{"n_layer": 14, "d_model": 256, "n_head": 4, "n_kv_head": 2, "head_dim": 64, "d_mlp": 512, "vocab_size": 6345, "activation": "geglu", "norm": "rmsnorm", "norm_place": "pre", "norm_eps": 1e-05, "positions": "rope", "rope_base": 10000.0, "rope_fraction": 1.0, "qk_norm": false, "attn_scale": 0.125, "bias": "none", "tie_embeddings": false, "parallel_block": false, "init": "normal", "init_std_qkv": 0.0716, "init_std_o": 0.0135, "init_std_up": 0.0716, "init_std_down": 0.00957, "optimizer": "soap_variant", "lr": 0.00339, "beta1": 0.95, "beta2": 0.99, "weight_decay": 0.11, "lr_head": 0.00601, "warmup_steps": 200, "schedule": "wsd", "decay_fraction": 0.547, "decay_shape": "linear", "final_lr_fraction": 0.05, "batch_tokens": 131072, "seq_len": 512, "doc_mask": false, "train_tokens": 746700000, "steps": 5697, "dataset": "wikipedia_en"}
Each number is 128 + 24 x the weight over its row's rms, rounded and kept within 0 to 255. Layers, rows and columns count from 0. The size above them is the row's rms in percent of the matrix's.

# layer 4 MLP up, 512x256, rms 0.149, rows 15-32, columns 128-255
size [ 95  97 103  89 105  98  93 108  96 108 101 103 102 107 105  97  98 100]
[[ 94 112 136 193 126 156 134 143 108  94 152 111 109 138 134 122 132 116 129 109 144 124  81 127 129 166 162 136 164 126 153 119 127 123 136 130 141 121 138 100 117 114  98 127 174 143  95 119 120 128 148 116 134 115 149 147 118 139 102 178  90  54 116 121 144 127 143 102 122 101 142 151 105 140 119 145 140 160 100  99 152 116 124 144 123 132  88 147 179 135 121  95 141 152 181 100 137 148  99 159 114 176 122 126 164 119  98 146 114 119 131 141 147 143 152 150 100 111 128 112 132 143 174 160 108 111 108 152]
 [138 119 160 103 110 135 133 127 147 110 182 124 152 151 135 142 166 140 141 110 146 115 144 164 127 165 108 128 185  93 117 155 112  92 110  84 136 147 128 102 100 136 168 108 153 155 131 146 144 124 113 172 153  74 158 136 130 120 135  72 145 123 120  99 111 134 143 104 134  97 173 109 132 139 120 143 114  93 126 112 147 147 135 130 116 119 105 134 152 113 135 132 117 120 153 149 108 121 165 152 109 139 103 176  82  74 121 149 108  73 126 124 165 108  80 166 123 106 158 116 163 134 151 108 142 154  76 125]
 [140 132 129 122 144 123 109  72 114 146 156 159 101 131  98 135 142  97  86 146 144 112 140 115 146 129 138 128 101 140 134 118 139 118 141 118 142 148 104 152  97  94  95 137 139 129 115 108  99  67  99 112 137 168 113 118 129 151 135 139 174 141 142 173 106 201 111 108 158 125 133 135  81 106 131 126 126 101 116 133 145 134 167 163 103 171 102 123 120  87 146  82 107 133 135 149 139 154 123 105 103 176 102 122 160 104 112 116 129 129 163 123 149 124 147 160 134 139 108 127 129 114 170 118 126 157 149 130]
 [105 117 101 175 108 158 107 159 134 116 117 151 113 117  77 119 143 145 131 155 147 115 133 141 134 120 136 146 122 150 127 187 152 101 120 153 142 137 122 148 143 167 110 120 138  83 113 137 135 119 108 150 117 157 114 141 104 144 105 159 167  98 132 111 133 117 110 143  97 111 147 141 143 101 110 161 136 146 136 127 101 160 122 139 128 133  91 126 110 143 150 105 130 157 140  69 145 124 124 128 140 117 134 141 165 110 115 143 138 119 113 158 141 136 177 155  90 122 104 128 103 119 132 139 121 177  67 126]
 [122 121 180 133 118  90 138 115 121 112 162 123 147 128 118 139  88 163 120  89 149 115 124  77  95 110 100 139 158 149 177 143 113 108 105 111 153 133 137 143 107 103 129 116  60 116  96 110  92 102 147 107 149 152 146 111 137 189 139 110 137 139 116 120 132 147 134  83 105 151 112 107 118 143 123  65 146 103 128 136 168 128 101  78 138 118 120 144 117 109 108 159 173 139 146 115 146 167 116 139 107 104 136 137 112 106 118  91 115 103  84  91 143 159 148  93 152 125  96 141 131 158 166 143 123 167 108 116]
 [103  90 168 161 127 115 174 120 115 106 143 142 143 149 135 171  85  95 130 148 150 135 166 101 114 123 167 142 133 112 161 115 110 115  83 173 140 121 155 105 114 130 106 153 129 124 139  84 177 148 130 115 148 150 133 164 112 102 173 136 110 112 120  98 111  70 165 132  93 131  96 142 146 154 134 137 114  98 142 119 126 160 115 119 123 143 151 134 134 124 154 138 138 115 116 129 128 118  89 116 142 117 174  93 132 123 121  94 137 137 148 140  93 124 122 192 132 112 134 122 112 177 132 163 138 120 153 136]
 [119 135 140  93 157 111 153 114 140 157 130  81 126 113 114 139 137 182 138 143 171 161 121 108 161 154 149 125  66 141  47 163 124 126 123 145 104 125 113 124 127 139  74 104 123 127 175 133 116 119 114  80  80 100 113 153 152 148 110 128 134  71 110 108 157 109 105 134  93 125 139 138 103 113 106 123 131 125 140 165 136 134 160 147 136 145  98 127 105 157 154 147 110 117 126 124 117 130 124 135 140 121 121 132 145 166 134 140 115 106 115 121 153 156 135 109 150 160 133 101  91  84 138 165 147  82  98 120]
 [123  87 129 135 125 122 133 151 108 151 131  81 117 114 133 104 167 165 154 116  99 127 158 117 148 181 128 131 144 122 157 140 131 160 102 153 122  63 112 155 148 116 111 156 140 111 112  98 115 145 123 131 158 121 138 140 109 163 123 103 172 114 161 121 128 183 164  84 159 142 118 148 104  81  86 135 130 129 143 121 162 116 147 148 127 100 128 104 120 119  59 111 138 155 107 132 149 147  95  94 108 127 149 120 106 156 124  58 140 106 134 135 158 165 122 112 151 130 124  70 140 135 166 107 118 115 133 142]
 [104 123 146 106 139 121 132 111 155 169 145 140 153 114 124 163  87 155  81 102 105  82  96 136 139 141 132 122 151 156 132 146 112 130 131 140 165 162 125 145 134 125 109 155 137 119 110 142 109 140 128 116 112 125 122 130 159 127  72 125  92 100 128 131 159 156  83 106 136 124 107 147 120 143 133 125 117 134 118 148 161 127  82  96 171 114 131 104 106 108 134 119 129  64 109 137 151 123 128 147  97  88 121 127 182 106  85 172 135 155 131 113 118 135 134 133 122 130 110 160  83 153 113  87  97 124 173 119]
 [141 116 117 143 110  78 133 153 130 126 114 153 144 172 104 135 141 118 126 105 133 114 122 113 128 133 168 114 121 112 120 126 158 168 114 156  73 136 153 142 102 160  98 125 131 102 147 133 138  93 154 162 122 151 122 103 145 147 137 125 131 123 134 112 137 135  99 165 101 134 100 186 144 113 107  93 138 109 110 166 134 150 157 118 155  73  87 138 146 133 110 135 148 135 150 115 142 141 119 147 129 191 103 130 163 144  89 167 135 166 123 133 157 113 151 127 139 113 123 143 103 114 121 157 125 147 134 161]
 [111 146 185 131 157  96 151 101 119 135 140 125 104  81 138  97 123 179 103 137 117 145 138 173 124 118 146 149  95 136  94  64 119 105 144 109 166 127 133 114 110 137 149 132 139 106 120 125 109  85  92 154 145 160 131 103 154 120 116 112  84 129 153 121 125 111 171 159 150 105 160 101 136  94 132  96 133  99 130 114 117  92 159 111 137 159 153 160 138 109 121 125 123 141 157 143 130 107 140 107 106 131 142  92 150 149 124 112 116 155 131 132 150 117 160 176 130 133  87 107 172 114 121 111  77 159 131 141]
 [165 132 111 156 140 152  96 130 131 141 136 151  89 147 127 151 129 142 107 167 128 173  87 162 123 137 143  96  96 149 129 135 108  89 161 151 105  92 123 131 159 162  73 155 125 113 139  76  65 131 151 122 144 139 133 143 130 155  92 132 147  73 100 119  90 155 138 137 129  98 166  72 144 118 142  92 149 153 126 116 148 144 143 155 156 111 134 130  59 124  91 131 132 129 103 146 123 168 132 133 115 141 118 149 114 118 138 153 138 153 116  99 151 128 126 137 125 138 135 126 109  91 176 110 129 131 142 148]
 [131 141 151 140 149 143 131 167 135  99  98 106 136 134 183 102 117 179 128 126 131 148 155 105 139 127 137 155 133 106 128 129 128 125  93 152  89 129 133 158 117  81 124 131  90  98 143 120 175 123 110 130 108 125 163  99 128 128 105 115  86 156 133 108 130 183 110 179 135 149 144 133 139  75 148 125 151 124  88 161 182  97 121 155 129 126 125  91 124 120 141  78 166 163  94 170 114 131 123 152 139 126 134 106 124 147 103 118  95 107 112 134 131 127 129 140 169 174 128 151 155 139 117  94 131 121 102 126]
 [ 93  94 153 115 154 124 105 137 110 136 126 115 161 122 111 127  96 138 158 120 146 104 133 101 123 145 141 113 129 119 119 115 133 146  92 130 150 152  97 143 137  87 116  82 120 176  99 159 164 104 157 152 147 136 119 108 104 161 111 133 133 171 134 144 152 125 138  76 109 147 106 116 114 137 175 115 151 149 171 127 123 109 126 185 174 108 138 103 104  91 114 131 107 147  74  93 147  90  94 143 140 118 119 102 160 162 141 104 113 118 115 119 123 128 139 124 184 160 107 179 127  70 146 129 176 133 126 137]
 [138  78 129 103 146 156 120 132 141 138 117 153 148 139 144 121 131 118 139 136 102 125 161 136 114 106 100 165 134 141 114 163 117 101 118 110 138 179 113  91 114 125 118 166 157 115 173 161 100 135 130 134 154 124 137 127 160  86 127 119 175 143 155 160  55 101 127 133  91 138 139 117  98 136 150 107 138 113 157 149 142 138  88 114 137 172  97 132 133  90 138 168 105 146 162 156 140 151 118 119 115 120 127 135 146 113 142 101 150 131  90 136 149 147 101 162 130 152 120 166 107 133 168  97  98 127 115 140]
 [121 137  92 140 143 108 118  98 120 131 144 122 132 177 133 141 136  88 142 104 135 151 143 127 115 137 151 143 177 174 140 133 114  90 156 137 139  99 156  90 159 121 109 173 155  99 120 100 132 117  73 111 136 136  92 143 157 111 106 111 114 149 145 147 158 108 161 168 147 108 130 126  68 142 129  61 123 103 133 146 116 111 165  92 150 117 136 137  94 116 139 163 143 155 146 130 114 167  91 158 122 122  82 138 116 140 138 107 101 100 112 131 123 146 165 162 131 113 126 179 148 140 107 156 176 126 155 134]
 [155 119  91 100 138 118 116 135 133 154 120 125 111 133 157 141 140  80 145 108 134 130 132 109 125  94 110 137 142 104 128 140 159  94 140 160 125 113 116 121  96 168 148 106 127 109 145 131 118  90 123  51 131 123  93 151 142  84 119 174  83 137 167 149 112 154 151  94 134 131  81 151  85 137 166 132 124 128 133 101 159 145 144 158 167 115  82 133  97 129 125 111 104 114 121  95 157 132 149 128 115 107 141 101 148 145 130 122 169 148 118 184 130 160 152 132 145 125 135 153  88 167 129 121 111 119 137  86]
 [ 92 119 134 142  78 123 136 138 151 105 121  94 120  56 143 113 123 156 149 120 118  90 160 104 116  91 134  87 104 113 152 111 155 155 157 121 125 181 199 142  95 132 130 134 144 132  99 123 133 134 128 149 126  90  70 168 117  96 141 170 149 130 148 170 132 149 121  94 138 149 118 143 143 145 153 116 120 127 117 108 134 142 119 123 131 192 112 127 163 106 132 166 111 127 160 123 140 107 122  97 139 133 111 121 118 156 160 141 133 118 114 132 136 131 168 149 162 125 169 142 193  88 141 113 109 121 132 125]]
# layer 4 MLP down (transposed), 512x256, rms 0.134, rows 15-32, columns 128-255
size [ 99  93 107  95 101  95  94 106  96 108  99 103 102 102 102  97 101  96]
[[137 116 124 161 162  67 143 144 158 137 127 132  99 139 156 136 154 114  92 123  95 128 169 169 157 102 144 122 106 138 120 119 130 169 150  89 105  92 172 132 121 122 110 143  99 117 103 139 156 142 132 110 143 131 134 142 136 132 127 155 116 144 160 138 139 152 114 127 133 117 125 138 116 169 127 141 105 110  99 141  77  80 123 161 143 112 108  94 107  91 175 127 107 108 118 121  65 137 101 120 158 118 111 136 121 170 136 159 115 128 160 119 141 106 136 153 130 127 138 107 124 196 132 102 176 141 126 126]
 [114 155  95 127 144 113 153  78 122 105 104 155 119  83 114  63 124 133 133 177  98 162  94 134  93 127 154 138  73 103 102 128 135 172 108 155 103 124 123 104  95 108 142 131 117 114 109 110  70 123 114 116 128 140  74 148 142  88 136 172 144 125  85 187 145 123 160 108 117 111 119 148 111 137 128 129 147 186 115 173 120 125 152  72 103 178 128 144 132 137 125 129 114 131  91 119 118 114 121 125 156 123 165 109 153 148 149 130 113 128 162  85 128 162 135 125  92 188  97 136 112  88 109 127 133 131 148 130]
 [161 107  88 126 103 153  83 131 134 144 140 137 148  79 131  94 130 178 128 133 111 159 112 110 117 150  75 143 147  60 120 137 141 123 181 134 156 119  78 100 137 125 126  94 153 114 147 162 120 122  89 155 147 163 112 147 136 148  93 140 122 130 120 133 177 139 164 158 138 105 131 110 160 161 108 118  90 133 155 115 136 123  94 160 118 139 142 120 136 112 125 101 149 125  69 114  91 148 147 132 105 112 143 126 132 145 182 125  94 123  97 159 100 127 135 132 133 145 133 120 147 117  95  77 152 109 150 138]
 [121 111 123 104 108 166 150 116 105 126 150  99  98 160 132 112 143  99 153  97 124 115 176 123 119 172 127 149  84 140 100 143 181 143 142 103 120 164 128 122 164 135 139  95 124 134 120 101 121 133 116 108 147 131 143 156 168 124 131 143  62 140  80 142 117  91 177  99 131 165 115 134 145 163 141 143 100 127 143 122 144 100 121 138 127 119 158 136 105 138  92 165 159 141 110 167 147 116 156  70  97 103 138 119 128 148 114 125 101 142 147 138 127 118 127 177 135 120 140 153 148 128 130 134  98 125  86 168]
 [152 140 148 157 106 138 136 116 123 158 176 110 125  88 117 127 142 129 119 152 143 155 119 108 159 135 139  51 101 153  97  96 128 124 136 152 108 131 120 180  95 110 123 173 141 137 146 129  91 114 164  93 164 117 114 133 122 138 140 111 141 128 155 121 142 158 106 207 167  97 159 158 121 128 125 111 113 131  85 146 111  98 116 139 108 119 119 126 140 110 102 116 121 115 148 151 113 120 177 170 132 144 140 143 163 131 140 133 126 163 162 136 154 125 124 129 129 143 134 138  87 154 124 109 114 128 134  96]
 [155 144 133  99 120 129 112 117 109 121 103 178  82  93 136 111 160 148 123 127 147 112 108 143 141 140 152 134 143 116 103 159 145 138 107 115 118 172 102 132 112 166 158 126 112 111 134 149  87 127 141 130  94  61 101 149 144 148  88 111 113 140 150 178 136 164 100 118 143 122 191  95 138  88 134 112 137 148 110 113 119  91  85  88 121 127 121 125 103 143  48 116 114 172 141 112 125 120 134 127 161 103 150 144 136 147 162 144 128 128 111 121 109 133 109  90 129 167 145 140 187 114 124  83 137 126 119 154]
 [147  84 135 113 116 144  81 165 122  95 124 163  78 119 112 109 123 119 128 113  67 116 101 149  99 121  79 139 154 113 156  77  89 167 148 129 144 128 114 128 130 176 152  77 109 165 146 108 133 151 172 157 123 152 147  71 118 130 109 127 140 172 139 168 135 101 116 124  93 167 119 116 145 152  98 131 113  87 153 109 133 135  72 121 122 122  68 126 154 125  76 156 132 134 123 100 177 138 101 101 112 166 129 131 139 135 121 108 146 106 151 194 135 108 118 141 127  91 122 113 129 153 103  94  96 170 150 120]
 [135 131 137 112 126  92 129 114 136  95 162 104 122  94 141 136 137 116  91  88 130 149 104 134 132  63 140 136 105 156  97 195 110 128 121 154 122 204 125 116 125 148 130  89  99 152 148 140 113 136 139 130 145  89  94  96 130 138 163 113 146 101  87 110  92 110 169 173 147  91 166  91 118 112 120 135 115 129 105 145 140 117  87 147 123 161 107 109 148 112 135 150  93 106 115 135 165 142 121 124 102 152 133  90 111 129 164 101 105 115 114 135 151 107 108 133 128  99 151 125 133 135 140 134 142 159 157 151]
 [147 148 103 117  94 152  96 129 121  87 108 129 115 157 150 123 156 130 152 143 141 158 131 104 114 119 100  83 104 140 128 131 173 135 154  77 105 110 137 121 120 148 165  99 134 137 148 140 137 158 118 112 141 122 124 118 127 127 151 176 135 136 128  93  88 107 165 134  94 140 108 115 149 146 134 116 123  94 149 107 110 105 177 172 105 134  94 151 153 167  99 157 129 154 136 135 116 138  97  97 127 163 140 158 108 105 157 107 142  78  99 134 143 126  99 141 131 104 142 147 146 100 156 173 148 110 109  67]
 [144 123  94 120  93 120 143 145 153 156 118 109 129 150 140 118 111 155 120 133 128 162 141 105 101  95  57 156 109 142 118 125 123 169 129 126 127  97  85 126 156 113 114 131 140 171 112 132 140 112 142 120 108 173 100 138 151 143 106 133  80  86 146 125 123 109  98 125  96  88 130 138 126 105 136 165 122 105 104 126 127 162 147 156 129 133 146 139 115 133 131 147 116 119 131 183 130 131 132 163 181 171 125 119 160 118 111 135  86 126 161 110 129 171  78  94 105 112 107 120 134 146 149 138 121  96 148 107]
 [ 89 131 131 112 148  84 122 133 101 115 131 151 133 128 123  93 105 140 122 125 126 142 108 119 124 147 131 154 118 112  69 131 122 149 137  76  96  67 144 134 162 125 137 136 153 160 101  98 166 154 116 119  91 133 102 157 120 176 102 167 151 115 159 144 131 109 125 101  82 152 129 154  93 118 126 126 165 147 121 129 112 126 102 128 132 128  99 108  95 130 139 118 155 142 134 165 108 129 137 142 117 136 116 130 112 109 147 131 109 140 171 100 107 122 103 121 139 177  91 150 166 147 125 158 135 148 131 105]
 [ 96 110 131 118 118 144 128  73 180 146 109 154 146  88 150 148 117  80 123  80 159 100 118 125 135 116  89 148 164 120 138 141 121 127 112 111 194  91 122 125 120 117 147 180 103  93 140 131 173 149  89 109 108 141 110 175 114 152 123  92 121 122 141 178 124  63 154 166 154 137 112 153 142  89 140 132 140 154 125 136 110 143 117  93  93 152 127 140 101 112 106 133 125 142 152 117 117 124 106  92 137  54 174 128 147 126  86  84 112 107 116 186 118 119 134  91 145 134 142 124 156 119 117 116 127 113 120 115]
 [117 125 107 132 129 146  85 120 113 123  55 152 126 120 129 152 158 127 139 108 130 184 111 108 106 103 108 134 151 180 144  78 137 136 135 145 121 126 145 115 107 150 153 141 143 159  93 123  80 110  97 121 133 183 122 161 138 103 158 113 156  96  98 150 107 105 114 103 110 108 101 129  97 121 161 139 129 142 154 132 109 113  95 133 174  98  77 109 121 132 142 163 102 120 161 148 112 143 143  96 119 115 121  94 103 176 168 114 145 170  76 155 183 112 138 119 111  96 167  81  94 111 120 117 115 127 127 103]
 [110 130 127 176 113 122 135 139 156 139  96 139 139 135 117 146 153 127  92 127 133 145 127 139 119 150 145  86 130  89 128 124 158 128  97 123 120 136 107  90 107 128 149 115 129 118 138 124  72 176 124 108 129 137 131 133 155 121 157 152 131 162 135 154 148 127 113 129 134  88 106 101 131 149 174 165 104 130  88 165 106 112 163 143 125 129 117 104 145 160 132 141 130 101 173 120 183 181 141 104 118  95 132 115 129 141 106 119 129  97 146 137 145  96 136 146 134 118 119 106 111 139 125 124  86 114 132 122]
 [104 151 152 100 123  96 129 154 126  94 165  79 118 147 142 125  87 121  81 102 107 134 140  95 141 162 160 142 122 123 142 109 183 165 129 149  96 139 134 116 100 126 150  95 145 147  96 137 103  86 164 114  98  96 148 106 135 135 185 125 139 108 106 168 105 153 121 133 137 141 113 111 122  92 137 128 122  84 149 114 137 133 138 120 126 146 111 118 153 141 114 134 132 136 146 126 154 119 167  91 134 116 116 158 111 138 146 144 138 104 165 129 137 141 112 110 147  92 105 141 124 114 146 135 164 138 154 104]
 [118 129 154 140 109 114 121 158 125 173 177 112 146 153  67 103 130 144 111 145 144 138  74 143  94 154 132 177 146 104 136 139  94 125 150 159  75 150  80 162 107 149 116 110 140 126 142 115 124 104 104 138 111 125 140  89 129 124 145 148 137 124 170 114  76 110 127 135 134 138  96 134 104 129 129 201  95 135 108 149 180 141 115 152 139 113 106 108 183 115 168 179 138 163 134 127 160  99 108 136  94 150 111 104 151 148 149 128 111 156 152 155 102 136 136  93 100 144 147 138 112 112 130 160 139 136  91 117]
 [150 140 125 193 157 174 121 131 129 119 118 120 138  93 123 151 132 157 116 144 146 150 138 135 128 100 135 108 112 124 142  97 151 173 134 139  95 129 135 116 117 110 126 134 116 119  75 185 101 158 161 109 148 146 109 141 143 129  84 122 167 105 122 144  87 134 125 118  99 128 199 112 116 116 142  97 129 149 100 108 117 100 106 111 141 118  92  92 147  90 168 180  97 113 114 144 133 108 103 138  96 131 145 136  85 111 104 116  99 117 132 121 178 104 122 155  78 160 167 110 150 108 164  61 108 127 157 143]
 [103 138 160 119 154 126 128 144  93 132 130 152 132 109 155 133 120 106 118 165 146 155 117 150 138 165 132 133 137 110 126  94 116 117 119 140 150  76 110 118 119 151 115 139 100 171 134 102 104 107 110 122 108 138 169  73 149 143 116 130 128  90 146 122 128 100 137 139 141 131 114 114 128 108 124 126  84 151 131 135 136 130 168 106  76  96 116 128 101 126  99 150 100 130 117  99 113 143 130 141 129 110 177 146 142 123  80 160 129 104  72 127 124 109 104 123 147 133 101 121 106 139 147 156  98 108 117  94]]
# layer 4 MLP gate, 512x256, rms 0.143, rows 16-33, columns 128-255
size [ 99 108 101 108 100  94 105  89 102  95 107 106 104  98  99  98  99 101]
[[106 166 147 151 110 147 133 137  91 133 188  51 143 155 150 109 184 115 102 120 171 140 183 126 166 132 155 130 133 113 168 115 111 105 121 128 157 124 132 127 122 131 143 151 132 172 144 103 133 150 117 133 121  90 153 130 121 119 124  77 111 117 160 104 123  90 126 112 140 171 122  73 119 132 116 120 138  80 142 136 108 154 121 150 150  76 124 117 152 117 143 133 175  94  99 140  82  92 158 111 129 145 133 130 152 113 112  98 103 138 118 172 141  96  96 120 144 106 143 157 122 153 103 127 137 125 102 150]
 [139 111 137  94 133 160 107 120 119 140 121 101 118  99 158 128 155 142 114 141 140 116 150 105 118 155 172 151 116 138 104 152 135 141 146 127 148 162 101 121 119 146 111 156 140 144 141 163 144 121 101 130 148 107 114 101 147 171 114 141 147 147 125 143 114  79 122 116  73 135  95 145 106 103 148 160 101  85 132 141 130  89 145 125 124 176 133  88 114 133 130  98 118 192 109 155 123 142 109  96 137  95  78  92 129 114 116 123 146  99 125 134 148 149 155 180 126  87 119 183 135 128 167 135 182 130 130 147]
 [109 119 113 119 105 141 143  95  88  83 158 119 105 136 127 126 151  73 125 131 143 103 175 146 129 163 117 159 141 160 128 116 116 169 138 118 160 155 120 123 181 127 135 140 132 134 122  78 120 114 152 147 176 109 117 120 164 117 124 117  71 145  88 130 156 142 121 135 143 140 126 127 124 160 140 188 141 105 135 114 139 104 120 116 111 131 137 142 113 168 103 123 148 118  97 141 147 125 141 110  71 153 115 108  90 134 140 108 122 153 119 135 106 124 114 151 120 105 118 159 160 151 118  99 140 168  81 140]
 [ 99 129 127 113  92 124 127 167 128 114  90 122 116  92 146 170  80 115 170 167 118 126 136 149 146 148  90  58 110 133 104 126 165 165 113 150 103  96 151 127 109 120 143 132 122 160 134 172 118 145 107 132 108 138 117 152 109 131 132 175 115 106 130 141 126 133 157 164 131 124 148 127 104 115 100 137 130 165 124 136 105 136 125 159 137  76 145  93 139 147 126 159  93 118 131 113 115 119 120 160 125 154 104  91 162 137 104 133  87 142 157 109 165 133 137 157 122  95 125 108  58 112  64 119 137 126 135 139]
 [132 153 131 136  90 131 142 128 127 141 153 108 126 126 118 143 119 137 133 133 132  71 106 125 121 149 137 143  94 106 119 169 124 119 112 133  80 109 130 116 148 115 178 142  84 125  87 140 100 113 143 149 143  75 131 196 104 132 120 137 118 140 148 135 150 151 123 135 125 115 126  98  99 122 123 153 136 106  71 148 133 118 114 136 112 129  89 110 114 151  75  91 153 135  84 117 126 101  77 117 156 122 105 135 161 147 112 124 103 191 120  87  96 100 138 103 122 168 136 116 129 121  99 135 132 107  63 187]
 [ 94 127 112  89 152 111 168 118 119 142  98 121 143 152 127 155 156 150 122 135 179 148 110 177 119 128 144 109 125 149 106  90 140  93 139  94 136 153 136  94 133  79 108 139 119 135 129 121 131 164 131 101 109 113  78 156 148 123  85 149  99 130 139 120 144 122 106 111 119 122 117 105 107 115 146 137 141 110 118 130 140 124 126 168 122 134 125 116 156 129 144 150 125 101 156 146 117 133 155 117 139 109 132 123 119 110 126 152 109 151  86  85  83 181  90  96 156 157 103 109 108  93 143 137 151 109  92 125]
 [ 87 105  88 136 142 157 150 119 136 174 150 109 140 166 138  83 113 106 152 130  89  91 138 120 166 134 172 130 158 161 114 139 109 141 129 137 133  84 171 141 149 123 120 172 139 153  98 145 123  99 187 142 122 135 105 160 120 112 123 138 134  95 139 143 108 134  97 100 160 105 140 100  81 124 140 145 116  88 158 133 131 126 106 148 179 159  96 184 117 147 140 128 125 139 105 130 158 137 150 132  71 154 173 157 159 102 114 148 146 125 128 134  86 163 185 120 137 133 123 116 120  91 116 144 113 145 126 132]
 [125 133 137 113 104 128 127 171 133 114 156 165 120 111  97 179 122 129 115 114 138 142  82 119 108 135 114  77 123 132 174 130 109 130 194 149 106 133 125 110 125 113 139 161 109  86 100  90 110  93 152 134 134 138 130  96 156  97 113 160 160 108  70 126 122 113 151 158 135 125 115 100 165 138 142  78 114 169 143 108 135  96 156 121 152 120 136 168 148 162 130 119 108 140 128 107 116 118 130 150 145 111  80 148  97  85 112 146 121  98 107 107 151 135 127  99 162 102 179 128 127 177 127 175  85 120  97 143]
 [112 110 185  62 125 105  83 138 154 132 106 129 146 126  83 108 143 118 147 124 141 117 121 118 137 141 148 162 126 132 137 174 162 118 111 141 122 157 145 123  93 120 129 103 119 109 152 144  96 150 126 168 112 130 156 135 109 147 160 146 113 129  95 128 166 143 150 161 118 166 142 176 122 117 104  70 102 109 157 136 135 109 115 114 122 128 109 136 192 103 128 127 149 121 134 117 133 127 129 121 118  92  91 135 124 131 145 141 186 119  83 116 136 143 150  94 120 132 135 111 135 120 140 124 132 178 135 152]
 [ 99 100 146 122 122 128 118 124 118 149 131 113 108 180 104 144 124 104 116 103 135 146 131 164 114  97 102 136 123 113 125 105 112 108  94 165  90 120 124 101 143 123 165 111 135 149 130 136 117 177 111 109  82 163 146 138 120 106 127 144 139 155 106 145 154 124 108 124 160 170 117 140 139 101 117 163 147 124 103 158  86 126 121 193  95 174 100 116 102 123 138 112 178 123  86 115 123  97  74 128 110 111  29 135 133  84  97 150 140  96 137 101 156 112 159 119 131 161 178 128 156 138 111 138 137 121 130  91]
 [128 152 153 167 128  90  86 111 167 103 101 127 165  99 112 173  93 108 128 112 127 160  97  83  96 135 117 120 145 103 123 148 124 153  77  69 140 136 164 143 107  79 161 159 134 107 142 141 133 146  89 128 148 121  97 157 116 183 169 115 162  97 118 154 124 146 108 150 146 143  93 142 133  86 130 133 125 143  90 107 108 135 105 107 105 174 112 113 121 162 159 155 105 158  84 131 116 116 129 119  96 118 169 135 123 173  97  97 147 150 120 161 111 144 128 127 142 100 128 126 139 121 133 160  81 136 125 116]
 [152  84 134 137 163 156 113 161 130 131 128 130  97 135 167 134  87 140 110  83 114 141 136 128 173 142 137 142 138 145 128 119 106 120  91 124 109 131 201 157 161 127 105  96 143 126 134 135 171 178 115 153 156 110 115 106 130 134 132 147 130  98 133 116  98 103 106 134  74 184 151 135 176 120 120 134 108 153  99 163 150 133 140 128  99 133 152 149 103 102 105  90 130 123 109 116 156 150 106 130 137 205  97 113 146 103 136  87 156 127 104 142 137 145  89 113 157 117 136 131 134 132 117 119  98 146 113 149]
 [126 143 109 140 145 151 133 186 129 109 119  95 133 138 137 101 132 153 130 132 107 111 137 136 123 138 112 116 104 144 139 121  84 107 131  96 103 153 145 108 136 141 117 140 186 125 140 128 126  78 125 146 146 117 124  59 144 125 117 146 144 171 154 108 146 112  90 146 152 126 119 180 134 134 121 111 154 133 148 163 196 116 109  81 140 132 138 143 131 138 135 138 113 163 139 154 128 119 131 140 116 125 168 128 130 133  90 124 115 112 115 112  95 135 137 163 139  98 116  65 198 131 103 115  67 123 147 128]
 [109 146 125 108 152 130 131 105 124 144 125 121  89 119 140 117 110 108 116 123  80 114 126 131 149 129 122 121 143 135 155  89 117 110 147 180 136 153 138 168 141  58 103 102 109 135  82  93 118 111 130 134 139 108  92 129 107 129 128 141 108 116 136 130 123 148 150 133 115 144 110 146 155 116 134 144 119  67 138  96  91 174 129 136 134 120 130 201 148 143 122 165 171 102  79 123 137 110 138 156 147  93 139 121 108 113  80 101 126 150 147 142  86 140 100 108 114 121 113 106 160 133 156 117 149 180 145 101]
 [112 142 143 132 148 146 113 144 125  70 119 106  93  99 138 103 188 120 120 137 168 142 148 155 189  88 116 103  83 120 136 138 177 134 136  91 134 110 127 134 102 145 145 124 131  88 131 139 113 162 146 131 102 164 120  99 126 132 173  76 140 133 142 160 141 165 115 100 150 138 152 116  86 165 116 163 119 132 108 146 137 138 101  85 137 122 133 112  88 105 138 151 101 148 166 138 174 132 131 146 128 170 126 137 120 147 121 103  93 120 122 124 100 102 138  81  78 139 127  81 117 118 140 139 132 161 149 122]
 [112  93 138 150 139 146  88 128  91 101 129 156 141 121 137 134 110 124  75 137 137 169 155 143 138 136 117 106 108  72  79 105 116 137 146 126 141 121 135 106 108 149 152 123 124 133  93 136 150 144  90 121 156 141 101 167 146 174 102 197 119 106 121 132 108 161 118 130 131 123 172 165 128 164 171 183 168 107 111  98 113 134 151 129  90 107 109 163 194 107 119 168 127 133 134 145 121 108  86 128 139 126 115 101 113 142 142 140 148 122 115 113 167 118 115 108  80 164 144 155 141 128 106 125  77 119 120 115]
 [143 134 153 152 109 120 129 149 117 138 107 147 143 101 179 122 130 106 139 127  99 128 116 157 147 145 141 155 117 146  89 142 153  92 136 162 115 105 120 138 108 122 129 132 155 128 160 109 149 100 165 168 170  98 128 101 120 130 126  98 132 131 117 109 122 115 157 163 105 156 142 139 132 132 148 127  80 183 130 112 140 159 139 145 143 129 148 129 115 168 118 159  83 176  81 150 135 177 112 138 147 115 146 149 120 124 123 124 122  86 101 115 168 121  95 128 108 138 111  98 144 184 103 117 150 126 142 143]
 [101 141 124 127 145  75 152 105 149 148 144  93 133 140 119 108 146 165 141 121 143 153 116  97 174 144 125 113  99 123 115 104  80  90 149 104 182 127 126 108 113 128 128 120 114 145 101 156 102 111 158 151  98 144 144 119 121 136 106  68 143 123 140 102 110 109 131 146 123 133 144 125 114 139 148 117  91 141 129 122 111  86 150  87 109 183 120 114 103 141 145 140 144 121 185 155 102  93  76 157  74 111 135 171 145 127 117 130 131 127 154 173 180  98 171  72 145  91 102 130 139  94 152 112  78 160 135 160]]